From a checkpoint of a small transformer trained on Wikipedia.
Size: 15 layers, width 96, 2 heads of 32, MLP 576 GELU, vocabulary 4010, 2.82M parameters.
Architecture: LayerNorm before each block, untied embeddings.
Each number is 128 + 24 x the weight over its row's rms, rounded and kept within 0 to 255. Layers, rows and columns count from 0. Numbers have three digits each. The size before them is the row's rms in percent of the matrix's.

# layer 5 MLP down, 96x576, rms 0.161, rows 0-95, columns 448-511
099:111168124108189152133094117171172095112120095151149099114104158159143127090126146119121115160130115127101120123125158149142136147139124174166100129137113126126172104151141164137172141111151132
102:173109143143104140117097156124150131142120135124119119145086133172172112153085124161143103122190128118068115139151131101152110101125170142141146114125150143151068139149145103141125151133118115
098:169127106131120127080112161121119128163152077130110062113110134124085119177137131123075124139158095133101114114126106144159139128098124088085158086071155119098097139107136146091162118130156115
107:118125088123183112124134136148147189084109125158104116121184108174119139164106088152138140159070087110134146137129099113144128138097110113138091151138144107076136109106111127135099127122142148
099:153126138144107114117099117127134150150123184102179143113112161160145141158108169170128122154192161109089172145131133141152122118139097122150132136108122112136127101117134111133162112079091120
105:112139141115100166127127109063105111149120165147138161138096054092114094120165137127128117146102117130108157122145143143148124141150109074134097096146122138165165128130150066126132149117150106
097:130158140121163182097167113079142101171133123100115110154132115145090125123133160175125122145100138126091052113104117149114131151092117152128076162105119128147123179094174185133098142131145088
096:113108143110129127093092115135147114129131145122126129116121137092130126109095129132180108139168159106151104151123150116097100101128105124130113119082106116168073127142117135108085095118121119
092:103093129132095123090113088130102110110104126132110125113142130100141082119131166116076096138090113114131106112150129089130074113131119094117093102137146117098130139108125102133152128123136129
100:140151120153113141107147141114116132141170133116063115115152129120102100094105099163147134132187137148137149172165125097131138120124135161136135155141152135116113096143169134133114135100123154
097:120116125134147133087136129114122114109147111129171130108161155148173122148150148106157119137096140137104138138066123130120119107146167122138166121151120118101079096081123130192132136103103143
099:114132076146116089120105146127135152130145162100114110150139119131086129141119121114097140167101136073118101109110153135063114110130090143083134126119168134120130141126073179102100110142139077
092:121168151148136111104104057118160114085113110104146121110132112103114117164179151159088198124139117133116162121175147167141073126112150136107132119149135130135137169102128145103116126113115133
099:134130115168156106141114097166114056095129124128127123138107126100164153121116119141151121106122118186093143147109112112127125112116142125066126142148174124134155104107100146135112114136151110
107:095140144113158121133116138147114089110126128175124116107089128126150132062117131140133115121067115113156093130115165159148159133085156146148124129093076084105115143141095120139128140091109125
106:133139110121132093160142101112120117122116158126115164139129093131097107104136147127092126165099115101131118130139150118136129130111135091174128148142153156162122185133132169163124125101140162
098:140118133130107114144091158139134094089155132108136138131124148150130141163131147116134147100124093115108175149149124097114108125110126081115142132118145131129146120084148136141133153100135149
100:125144135126097091132145087102163087120137141097109139130101131157099116105149098128144134156174122116107160119099113148118085145107136153129140169112094133136090152100121148125116135144114191
097:112119148122107139171147103136148105120132093123153155115100114109157125109121101129127135160087124067115156115174114130154160184133122133129091151131083146139128134095098098120148093106086136
100:155145140141092105057125120091111179080122103120130132131118122112152140118087145168142079131140128083132132124179098092122125110158108126149139159151141156118118165128148124148134081159112093
095:109151118125119167127171152102108092141134072111123182117073118055171105119132113134118133128175113109106147120126128146135120148152101109102157130117106129129128184114109131156159162146139171
098:145102144150097147120130159146123146111135147152105106133154150163076139134099136103122113152173103122116144166163120138146151119111133154149102177132127124152085136124108103116153136124137119
094:085139100141100125125154123188140159136142129097135103129112127137165069169161152094122115141139144093133114149158163133131147107107134091107157096114078145107170121132138119150127185131135134
102:120132080069117125073092106163137119083127139126129171129123132140113167097130141084108134101096120136094150108116129183158157132133151164122151194170091135111123121114112127133121144166102130
096:126131156128111110119143124156125098137125143129095152104175131120157135151144108064174150103103130132126137151145136149121108115133156145129112088100122169103145182141117149084099127153091123
102:090109171138104181103103112104150127121130140145122109111100148128105119150130120100142144122128161074142103137125093083100122148138110148109101082107124137130151119133076101120118157128094132
102:144125077130119108141134130097119109127133092118087148126158136098124131096113141121123163134180141117139117156086106107157140146114095128116098122145125137121140159105110121151108141154156131
108:156138137125111167134109072151121063130068143117144115153131162134117145087111152130113153136096120177124160128106157160171101143144116116108130138208142137138100160091143106107138160149112121
097:155087136119149048126139168152130132131166158124101130119174115101165123161139114083061134099150069114105095135152100142125137116140129157097135102110141113098107144136118124140193101107144147
103:151114156103124127113101128148123096135179170152073119139137139089106102108117103122099129153148145099102172136093128165125109108169123191154143097140103133108116081153145140089148150119082082
099:146118136145137104066156103084140145127163149145138110150151150156144105099138113157098093142104129098120087105119113125162166109168149162134150100130136135144108130121133130123156105095176153
099:179149144070128126117104076107143112125130131165136123135106085108157087100100134122134133177135191124149137114149123102137104161129158141115196156111120156164161121151124132116194107112202109
099:110123145134121107079129149132124117170083118133144093162153142133110083153134122156141124170119118129137145150119130088143120121191132126126161143129093099134175135096117115096114113135139147
097:122132154154147171172094144138091125132111125145108106110157161148122157124149139114119075150156143116088125112151135094169144097159159123134117151115152153107164098131118108129141116126101143
099:122101104117129115102134147116132116155096103156144154115152108117145115089161119135132165146131117095121102102172113115114127159153120098061143138146132161123112136141142104150112141108118136
106:104138112132102163135095117101139164155119143121119125106151116146117117179104115112138127158059141118120135130134128136134112149125107129127137112141171145149127160115127123105105129163149139
111:121127110125085089117099153185174168119124142109172153146131151134137150135143164132193177140144157111107141170154102175118121123077054122152146142109074098121160109138142131099130129113127119
097:098136124144174102130101190084132112132110113132117142129114139128120112159122109146153124148153138150145151076126120134119116133125144127089125114133175132156127137119111143140183105137088131
094:119101114134112142100124149088139129118090145095131133084118083099123112096109120148149083166098138133148135141116100101108098166180130191132114112131134174144076119106145169135118164149121111
099:139113132133138117128165145147102133117120103128148126083128176156057125097103131127164145121138151099141150142093112116126156119139084134129145154150143105159116095108135076161149144196121121
107:105158103103128140136103141199137121148095155195096134165116123140137123101137132119129129115142132155149178132085087117137138122149160113144110142197128088152150120115102135112121135123178156
093:098126166151144091149148177145095116102138114093190104108149101115136146100110118129120127139142106096095109182157163149090180122093095130126126118139107121129164078099155137106130131119118112
100:125119114141119110107114127180148108108148133156136103094130143155115134176113129129144147139146096130113089166125116112131165094144062118178093102127126125104142142161111167079152077141126124
101:127094117141160149117134109146106145121125139072169147139168152068114112149128135144114185088136120138082129140156131125152108092114124117145110129091067132171173101185122109140148157139114139
105:147147100140078123091117127154173111094167146158152131138121125181126133124160125127145101120151147135141115132131179147124113113135177166118139111068113116134165138111138147118098142120126106
108:140128116121125082136104174092155143132123108135176139158091103141126140128113122089100093167180161132151134106126110105126098129097153134118148124123147134147143116104114101129117106136112137
103:094123123121125146126122130140156143133103128136110094176128136095119078138138101155134137137138109179138109120138126116120111123077147108110124146113132121183115136153125185123142137156100152
100:151109166116123137100119157111150140129115142109111144153146106135136117118138121124069131119086144115105155138115111152139126078111138121181113113085138128127110183121099114117155153121109118
098:087140118157109133138129122181135155142106174102146102128128120151117113123102118112173175152137106098123150149169124137120154156098122147144137080134087142131093164120112118079149129116102139
100:135112114152154157155115113079136129143113139120120130097118121113145128145174120147166174121082152122161169133153159119114117142134091144179072120139124153165150123132162132108127108103102137
104:071113097143117110124137141189149131124119134092123111135129137129120141112131159103137176148108125123136130158116099111126126084124131154146144096130131153099140109100128132086088116134110097
101:141147086130119137143136173128136133099139117108139157078112125158153106129104142128130113144130144132156112083144142116103142103107122127116128126110074168131106081107145145144105119159125156
101:076135114104097147172107165137176124144115087108127104121122116169152106196138126107168129122121111170154092141130117139180141124127170149147118076135147148185125105152077115140097104135101159
096:132123106070124108099124140160132122156134083089111087091136155142147148140161119131089096113150124158103133127127085158135132119125121097104104120159110118129184135134129089166154152125162157
103:110144138078115165129114109114099131125119085129165102163110142191152164153055133142086083118128170111137116089151122141137129106117140130138133131070125105116116151146105113144147096149134142
099:117177133130148145092117087179143143184102093127085105123112104158135094099156144127095108160195141116173148091132118132144151151157169126067150149133124127122130137146107153147137107132126151
102:138126108122164119054123101124139119072153114093122144109132130128182142132117109156121167151120145150127154098105131111126130127154131150175122136127134126180118067124119111116138122131127152
103:133099144111111058126130093111140135158137117142116167120141155154151156119127115147149114139176161122172086141112129132132099118129102123103130111136186139125132137149108137139115105095115158
102:118132107126137105117139108063100119133179151116119111122131109181100125158138089105119125151056121144117121140145104107141157148103111138112159136150128140138137081149147133164155103143123155
103:137121076127053139134126080086132114113102135133127167132132132085142155148131084138140193139152114089119120143126161105122099112152091125105105137079124128098134142120104133157155093108137141
099:121093103128148132178114064123106139094117127096064118135135085137076121143107147142123130137103128136146130132124133135111097098164119104105115121162128173147124161162124142184122097123125166
099:152149129103121101093070129164128102124160088097128117151134151137142082120125134112105138136147143081106141108128127124151142121089141141077146141121137122151145093122121068128114119120128113
091:139114109118135148119120125118169087109124136149117117151175140118142133128134137082114140116122123158122166133145153139140135135082095138119150102096103155130144089129144140101100095106089120
103:126136123133124170119141159164123131129151140083074147139150132107132105108113132122186149124116097126127135160135120119137128105128133115137155117099178149126123146126157135141127145135115146
105:094133097124132123111152140117150080119149141116116144126142130125109130126137122093083153113172089102123132090116123184123163107142148092126109115130121138084097108155142101132136146152162116
098:137135119158123108108116056128161134114136145166145151156122130071097122125132122151169121154115129114134131121103099200165115168143145113137139134143153092150125097133099119099138164156107168
106:124104108156108143124114150132130127115164129095145166094133097134133158118124179107120099141109131097124140134158117148163121162156135167157145094157149163167123115118122127127131150155158103
105:110130164091181147106130132177084100124127104114101143159183123127105124107117129119059117104107085129073138174130106062120120137156103114101127119150197079103104151132132165135126114145174150
100:138113136156164136107126199113115133112166146117113132138121114134151145078098157163121099099145159136158115130115094108116125155044139112142116083133124161120120171092121174141163114107170158
100:122151125091123187136117117126122135127151155128163120073124122137107137111134140162133093096156117152133118116101082139105120093076087094128128112114108143098125148115135155140137144144094126
095:145135094125076122120122143097099157107166092133146161128125129140126104132082138158166108107123124118152130160135157139113118132121105124168111111128158117111115136082119122134145130174155146
103:123161147100151154160160070130123098120097078155171099140039131096134172107152134114062120124150115140124093110112136173127128140119089124109142145142085144141165134129090123114114130126141142
106:127155138092096146099155124145118197122092160105136131124159094126132101116129108117128143130114129100113130129141159143137123082150131111084119152098161135110118134136110126164140118121099167
101:100090162128155121144138170133158144102114145112128120183123114165156153061132127104112079109138126178097166129116164140128125133115138130123135156116145135115106124140175135123092127134152125
099:129154080123117076143093103054149124112123111079129098128134156138161114119120091172151147113164124145094091167149121105136114170153113158116105135107143145118134136103138092095154123123091119
095:168184140129138149129090116137106123130122154148126110121130090126149118130160134143135178116044144108103141123127084156128099088086144141171089081108133136129109129101113107124169124111117136
095:091085155129114135168115126145124111114105108135148140180139146145127136119161105166111083115112113134098159129137123138149101154123066091141139160120128143141152131105115143133115124127142134
099:121129149105113157161125057133165124117127115127122135096136125079157113162099120120135140156114100111165126119143105100117117150094151120100109136152107090139114138147128108140111107171156070
101:107115131125150123102112110122120154168126143129123172146096104095113163118153137144141122118173117098148151127130097158083109127129154146099107180125085125162133103115136116116143148168150162
098:110097180170115085156135167126141159120150097107103173063159153140145140115129125140075126127089110125160143134110140127108139142123112129175088099106069172115115133131121108143116093123163127
095:126130139124129157100140168167100132182109117147122144157129134078097096130092113100093164113123111161131145122099160098144088094112128122159121126118145113111163126131138128121127099164160130
099:087118138113125133125154111139083148133142174097174135159118114166103107144126148143138160129092131107095118119175125146137125127114088133083143144140134120107153104122153123096082147121134130
099:086138133122135146114193079174123078161095097132105082105140135182128148136106109157122110129108117104204143135113122145149117128142102125112115122162140111147157127112104132144130113190138144
102:152173126131116117112108091098126153118135168139123153124158091130150120135133140143107085158075112102155159148160136149151151170159098110103102106153127143147150121105145094102178126152066167
101:112117132134130173148124178176121119152130136132148133114154156090148136176149139151169166145153151052131094132117152098151101110126129095112126137098110099166177139157101110073123128108118162
103:126142107119168125205101103116130154154101143115188141161109142108138138117128138131092168135074131115153134166089149176103119150134141139104088157126137134141119170115120155140145153118099089
099:129098174167130121121132115154174126140139108136111109122169104126110099151131083112178157140127146151131150129160125150174128130126070142112133139140154125128171126148154114122163162141096152
098:161088130148148088170113105159156155088094139124129175116151133141074142131114118120131152071143139156123080118106103122140166146093125147114119155115128119129143130114128104155145103149116111
094:145140115158145131174160113153080148109123157179148146126097115163113118170144143103144160125163111131155115079124141146138157152103146167146115127100134155157137087138163091121140153123118142
096:118102102120115148130146129129124143075119096104146111098120135150124153192120105133127107151076126128119157095146145129120160122071161076151150107122116133123153118122075129150136101104141187
100:146107115124123179126095107089105094128154126118065076153114094150104120139131137116132163092157148107106102132157160144153154129162124190151108112123094139121137151141136122138101141107133106
102:126123134124124117173118128040139129115158175128151119130143149105121119116121155122147144106200126131148120135139085139160143112097124125157083121092152140131090110115145125155077127107110113
098:136113124122122076121101156135156138135093091169136129145119103118160107109138145125112145164163135154118102120144143138122107140103093118130162129179139126143103185105126124122119085142156107
105:118135108145090127139128138152126134114117067149149125100160113030140114149124120115150100151121112142092122141139142129157137103146115090126144126115146102109146093127109146100106135106131137
092:168145135157107092148137161123147101102087106121162158134125146172103108124140141095165116132133150101150170168137115158132152128167083162145121117139125130157102172109122144128127112128104114
098:134146071156145148099110123075126123155114128111141106074136151085154125143132114123145158160091149154111113142155154127165113147089096091114131144146123144097126101093156121128143193127124090